{
  "init_std_qkv": 0.0232,
  "schedule": "wsd",
  "decay_shape": "square",
  "doc_mask": true,
  "steps": 3898
}
Each number is 500 + 40 x the weight over its row's rms, rounded and kept within 0 to 999. Layers, rows and columns count from 0. Numbers have three digits each. The size before them is the row's rms in percent of the matrix's.

# up: layer 21 MLP up, 704x256, rms 0.141, rows 366-382, columns 128-255
# down: layer 21 MLP down (transposed), 704x256, rms 0.137, rows 366-381, columns 128-255
# gate: layer 21 MLP gate, 704x256, rms 0.135, rows 367-382, columns 128-255
up366 100:495533506485476467459442552480498502465464526530522534516458513457511522474493554435465527482440485514525543515541603555604451505484483506522470510489536494432460515558541428448547507488501494449507602501496494482483469392493481433525466474522424410501467471519438460484474487506395428558456536541513521565530512447447479524479534545447486551501477558533536503476460458461536462460517
down366 093:577412478415516544553498517595487542459453566464497549528459498439532541516541427486503484420544515492481494482510500468541530504465459465507527541520483472479526461440512474502527577510573495527456503475495542463498574458512522522508495557480486556480395539512559510492478518498479517479472502482471445493548483518510501532465438436459547466527474453521523548443517482513504465484555
gate367 103:487590430470537469548454513483440489455539512442533477554451511465533514492509481499529527517455540506492535542491532512442444560484445381538542489547527501446442501475534459555538509525480542558467522562519454500526526511479572557561502453532504491470584501572527460487514505512475512528448558508567512521543444497483547480496474466535529421479494493489561482555466535507474506539481
up367 101:485523510485477538536502544480464482498523546523513454440488500445537455449576469493573497478480497540428478484480493529515516465504572461468489490579563509494581554440547478543441535509539591516550514515422481413491495453536564468530475534479476525550533540496491464459507513539533516503504503541467514488481413487488541487596553476508550495535419582474524559440475564520478497422489
down367 104:520474552408504496446526573519538505516479590429520522528436554545430492546486464556442530518526490500514439458550480491522540493533465537534459497471555507562530484510439519470511454554482482538491474554548532495532564434529482506460513507518492511542557463506432465457471477487432481458463525536480552520453548501497497482488557450428517509544473493539540530515528570478506526475524
gate368 101:529444537549488466557476524460545514538565450446498505491517566558507509468496498485524461441526487542480593471586480550461519560487478455491528459488498473512551523492568511452537508534508461499454506444521545516491487521459446469444488466452500575469531567520509510494431541538405487516551488514466488442436476536507477463476527498482433446478517496564558579510495456512435523505541
up368 093:477486634445534478487429431548436508416423518528506431509534494474558480470520509547494555495529538531448520584510453532493508498446496491512502516528537476498489475505461471531527522443546545519502613480523452523533478538496538501527492458428472465467536548496505554523514497535505550467470500364533477470525514512492559516575509522554483550519492532504512532499512515542476484513529
down368 098:529539490514523513511467528409491468464564429494483580455518479431562503500491538519559470522508478457519428450504582473473531445564529516525466453501504458499510474479487464527449541495553481495505418400505526513527523505490525463464453426476499462489492495512492485534505437505527481477562534481448500485505586395529445470544449511512512496579550514519536487492531531480518495472489
gate369 097:551478472591541458517554439438518442527531483481501479506488479475483531448538506497480541501518509550515440512473458488536471432525546507484358533567504425422452490457474461587547528516569499527499469542537539444493462454473497535452441510532490545524547508506541404499468474465515536508567387499528517493454478490446482461497502459481453445508533501474470599535504483475422507518444
up369 107:527475542562550400471527532458581503493548449498518469533537443508445437457433499463478497529545544526465583512496578535456470494462543510539514525481502497556463459491509550499487551527506519565457423437521561512552532435552532539440502495530495489564483479580430408507457540524512556435541458534472544444450513496524588518463460465456544532530491479509466485531464420541501477496431
down369 100:513496473500524481506478569533554474479497469540459473489471491523513426475522502458546532495494528495500459464508467418553526467477455483490528477505529473521511538461490531473458499470579562482516504482512469494473398488491454418498497482460545396503496445498516512508530541552536537622420474490503525506489461452461420525536519520525594493424530465551497534434574488502538446419443
gate370 096:481524488481553490526488469481584449499444520444491523496498454465527576475546531494518608531571498608510509481521496474486490585537444582497491530501566483470498467516462536520530596454453499500517454539491465537530505452478532495506455508474513446567491494537505521459611491471450475552497427529442516513399515518574493461556481459368525529514499527506482482416520523481492464559524
up370 101:460516450505480572502533459504514507558484540573485455552541451544534516534471508505506461461489456510490487534445532478553530457551556498476485504595478532464453552606514480488537418615509431611484438480633497515503456544554567537446498544486441449521497528533460499548501554459515486539423502554524555401478490509516485493525499485515442481558502504455434460498462469512502494494554
down370 102:540462466434452485505524505563490512490451495480504464478462434448484553424513428512495532536500490435460491515477500530442473583476554463554621515534435493514452522501528530504465509460458557549540471514505436419524544498528512484593519546443565518569586574540493600524469476494520502497525482479476432474593497441482493532458436513587526585520496481492496524548510514489495464484465
gate371 101:489479474481518570470533476490478443502550434427590495539492459443469489525519550538518520492469524543521533459517450469545555487563488490470504457472518517553500447494518528519489485491535549474478526467429524483454558517453467512624571500503440446454536490504502495508487436513530450509524483524473525505541440567497422442496550478496468537504453466520468482512390522470576570451527
up371 099:490498442538477505414444556444439501492548505495507528446479454518463460528499530519486553495491507503516538488504514431520540498451506494435505385484497497473498431461546512517541436549491538537582464475437504486536464483537548438484443517574489501486518491512441490540424548530454475505491449531512569483559472441501470538518507435553454551493524480511632490464491480490553540561459
down371 103:558501528575476549467561522556505476484578496508456450574518515530559505497525541485533459606502546495563597596499450557549469481528417460451416518525559465565511426536558482492486592485531538476530545511519557512525503473537548537497549478548521523527522531487517486529484487485558559464445494522513414488508409538504531499509556558444484593504472484492450421469505546464434464492476
gate372 097:502507503502444500484520501519412515495518492432524503531463510465514483509519543469452441500473443556537437418613485484494488507512430484550483503449437544505502450526501515489507502488511460601542487507488479499506498590493552494526505509524490388537469445477489484541548518489495553497461474475542527554570475511479489497470426496541507420434544449463449495460481550534522444512507
up372 101:516501502552514553546415576430487498439534550512495486417486561498506487488482498529485543471560503553515474483482495453500536454534449557486490472577520478459530513444540483504483508498519518518525487483551507464488507550545472514568498468412518538430517497525614426497537426502470535507513442520494489521436528526616549527519467576520528456575461490441421541459438486458513483395477
down372 098:531489478507493526510519511476424488463464509452459544458499552457431480555599455545492476473543450495495445505461505505489542511501486566409524463525467482533493485478505524566472495489566533449463511536463498463518483533500476500551441512608538567487533522553470469563567496512462499520555570599504513525514537476472458490518559579495531535514414478494473487599461492529452512495553
gate373 096:500469494526505515496436511468563432426499441462508506533500489534485488494517489506468492497487502514495502508508493562444535505512430577474524536476486481560554459504527449545550542491471550471527573463393564440564526532427513529507507564499534504466493436559476458413522461484544519514504459515520506430512485512477588492564503487460501610491518432510485499530493465496488519508506
up373 097:537487485459542567487514510537384572460525516503552507502494452506524469507448458521490545539537516532500495546481471508522487453579501507522543472483532455488534519479517544529423423465479506559525499530545495534415534493470500493498539465536545528522532467486531484524535558464528498529488533460544593506565477483462476493501515592457489466539495525451520503519551528426519533530422
down373 092:561449474421539456497576476572517516535430489442463556498549420493484479488510483553508443580520477489551467497482440493597514482544599493562474491470486552482453420558513449498499527529490482456532531458499474486495535433538488544489527495473481552491464389526549575496533470433503515570561473464494472498554505479532530462473507451495501515478463505512481473482474511509514484471431
gate374 103:540556526451413486444535454526483501545489532497564503571528517554510540488569463452565527514517483540528464543504422492510489611480495489478505425468502475483555482525490542500464570463482498499468480498567511564525480496467448452567533557502450536476446466563504539497431493500501518520451438537489512529523465472483509478465435565484523479437495508478562523505526507556491521476523
up374 101:475552496518578497494547508445490530434516506445433581477436409574505519477465562519531481485520522526434428447517574451500489452510451402533486460600484446511502534483466471427458497511510537515456427475505559451471488535455519496487502538498514487528466547544463455521445514576568455539473524519534469529461474549501444573502508480470445493487464502524437492479524440469476491432443
down374 105:481457432530469453503504537557511494556504542498530545513454517501501445451494499430536415532494506539478455541557510523476469493526457481504530550509468558522451445589494533536487509533556474543533486531412535457468481523454563480499491458512459488514564518552489602554517555493450500511462495443515419480463537516581454500525497520504460519596508456505523466494517510583407541544492
gate375 098:433456550435513505542544480548459485500479530494519515457483465521499486513489526491442562534517550457543466513538457538543476504502525464431541506504515409519490464536510527428523549561481483499548506572540461529532568523529504468446586480457522466542434440545448473504481454479538519446426560476541561470512569525460480541475495496551510506482442538513474481560460509503534477473436
up375 105:543511461542536478513507558499479492536530465471458576435545479526481512608492544497480495437532564512485416498506569521439482551491497445471445440489480504516502516490449525504500453450586449500480515475498544533528484487541440558551552580483524519484482502465500500502432529488538454539545551480503523471536426536582483522490535429508525572491465446462491542528473512487481488449468
down375 106:511444470573498504437554480450517477532462449507470449552516460531483497469522463476457504503545453484541527467490446503527521508442482490435467498532518460521481508508552508483434514427481468464494465492443479552511469444514491476471483481491600522490485562553603456447454407525475524466450531529464463453520483522513502405475431524500476603547502488474449529474533451514446375484484
gate376 102:469473561483480473471516499463520490489534521561485493503487491525492427470415485489459518522507516425496489474422529474470489447497384439525623461534550513530515470539568531513558520553494552549534524497541462535503568507488501566479531588568419490497495481434522472502485520521487613547436488475487506465484483541455454519501474461480468483481497514515592451541469495547524517495436
up376 094:519481416559466545575523466458454573520465523471535499472443440520518436504505513483530423532494438509477524470537509498546499557558551546502488523429469505473464519569525528493582527541479590550497592532500484502513467468564571523534492476534524563509472503486530561529460590501519531485494537496449533490510499491488488530494481487472500484592523498487469460496557449570481475449491
down376 094:550488531547484481534540469512432480466505503453499457464518584512487565445447489487475560593561533512465516450544518526402495501482521553502523515476457486448483532506519455537527510494492426465501509489464496537456518535482510459544529492424551496559489501572522429434469520409435508532504521507509541485509503494507508515488504443585479478491393534575535505473492508491485573532461
gate377 096:518501449536521490425422505527505452522539502467482577445529530530469506549478480408437497512527484583492509498484568462548503595510470538499459486504455473521499567499517452421506550499489564513456436485427470463538585528521477460538524570528491481401443415545460410451470499507496484501500523513473461490473536550527503446558533494507573422488487511476456545532494547499521501519486
up377 090:476519441507565482496452432516527428529476465440462574527535497527437486519577435449552418500506479425491474451520529592540506422546531502481474425516493525479497488576468466444419549492485541492498558426445464529448549523546537519510498507516493571506501500443468480474482516479522497473531440496496427564474528477524473576544549504478461468455515459469542573524494571441576496461464
down377 103:480481534521439500576547489518460509507448514520431574515474524501491519540463535438463494491557490465450515496537426520517453459519538512556503451468467515484582489548497568585543530445539475448514536511516535606510488600487504548497491441468502488563478558476462498499567468553487471482492389477507442483510481514465443551526472475553509539521510544495487479517486565457421419528469
gate378 106:585511590495432562480490494458498516526519440476467532539564473478490495480395508502472543531457435446521434481555508502535472462529505456487519529523558512473490510580484485548571503477514466440547581531575507503513446524538469518539422465478529521525504482573504534476533523498494552573556482417439581528456444532584492416535477451500565476508539523475446575447469527514470501507524
up378 101:475411429453414472427511538483484505532387549485527467474491488505491579570545603483589540501535387501477502447491589499497510546493505499567455518502560507528435477484500499484544464530478451465532486458478491521527471487494515492551454451467517524470487513445530511544447541452537379539512506404512543501480511501560518498504535488510521566440480533517534497531532512544532495459534
down378 096:520421518539459443504554511439571502511512465522455514478547450520534498553531496460489494477481487465471532452460436550577504499584516498482555520494508478480593515490496518539493506469434447467455483490461472510552458550421532439567518506489574548544480509501516520476494485464497404552453515503578529500475532519548492564584475434455466487487534420569581530478461495502390533538420
gate379 107:568560588597525486505486449553538481457539485570505480554451480531518466475554476509533454542482513511468561444598606515495472473561395508480479532486509482423477459503482501571494511483486516517486466574515453551493437532529525555513513527551426528525506517542500420473506483500525534519499500510456518559514514580496475477546464432525526488505519527560531460551477512526480494473504
up379 105:565486429526443462457447439418484469513508515479521470455526521449485503536516529521515533443472498477487483524548506510510477535439543496483510462542459419556470501471474488487551475547484478486498554546550561498544488509442520541515552418541476474440559514481514557542518540553457458499460513455485512496559493551478502522486548483499562519483458569555425551465452528507565546468578
down379 105:407495505405449435465527513518502461539505483425562521453459450516442502501554503510447534506488542471507428565499467519505512385421490421538574513553456489508490565512439508512499503460567459492518508404496473509554497505394520542538466517516594482532505557513532543507499578545550487512555541531526486504522496532542524475511495497563523441525493524537515501489585508438478510530443
gate380 100:491462471515486518465532530474540506507492606476533459494463419539540520451617498497444523543463499517490545480497530570491452497533460493562426571496519544458553506503440424566558566532575489495516506476485558499444533465530532520539479548490576499480528519544586528545447444484489514443470508472521543475597440567479432496530515562483562481424488446476520511515552441476539499481435
up380 110:413485481478473525578491478452559505516492445485492560502464481510464471484457434460490509520476549495536449551579591557471504551475540504509493507473482506550495480542463454546532413481490558472501524597534553479458442554508542484557502517487510480490462499517486538516488548466440500538541502498477464497486438515473542487481441461523511528507520505563505491515461587474470477559509
down380 102:584491489519559441574478529536438461487531514497507516495543543516499546470491550545560509510513478507517411518477535460471509481487524532482464531409572502514455461427569539454539541497488521483504441450509518500565449477536508473465509455571468546519407480508515452510489586543432454546574483578427489499481515493553513523501549404464441461512550527461481439490481480521459449436533
gate381 095:528502479577463466542472525504514503452492448480514491463571464524567486458526493461457559480506566457468515512527467518500556468521509497453507543510441508500503526518451537476544542486528484416536556488489518534489468531486546520486523442491486540496504507522442469483549527513488485503427532562514446476482483570554483458498418486444533479447516457491591504507471428504486465491495
up381 099:535486579479525500492563442558467465474486521462483495553471510555496452518484455485491545483595507535516547518439530457480537571507523544504494514475492532464500517521514397462451438574496527455489496474539558553590518503417569497523482476419498538524529500526491453463492452436494449426542455461523462534516507530519520516448467488495498561499544475452460439455498581597472496491520
down381 095:450549480562461518505491520459505548501547409483557507485514439492547472511487546434513461552537594528423504538501480541511488501455433445467494515456483541470565455544409519462559534462555422494535540443471486530431468622496471483404424479503454475504468467496504502502564499527484495495490527464487533467461557490498515503473515517591464523532490508475519518497451520508436509466416
gate382 094:561504467506549567529530457481500485525480494478530434489557539434535515472508492463499440494532523495417542473496517445435546521486462505516483448534490520546501476548460381487525436458535421509467469511472464416516495485514499525525525482457524454549544524464522509455497549516523584492546559510503507396509534539557512491531483512618454521419443490513529510475462462524462550531482
up382 093:542492499510525489476483507561509533529430433422557465482417431417463469481522470513524572492469491422527421495518452562542505546497493485484551490491516503502525499588489568472504502481506535501472476502507520593528484498606518519525533429502568450437454515521478544565497505495447434510530521485553433490496510522411555456515507488472437490495513551465500505572544479537521421504496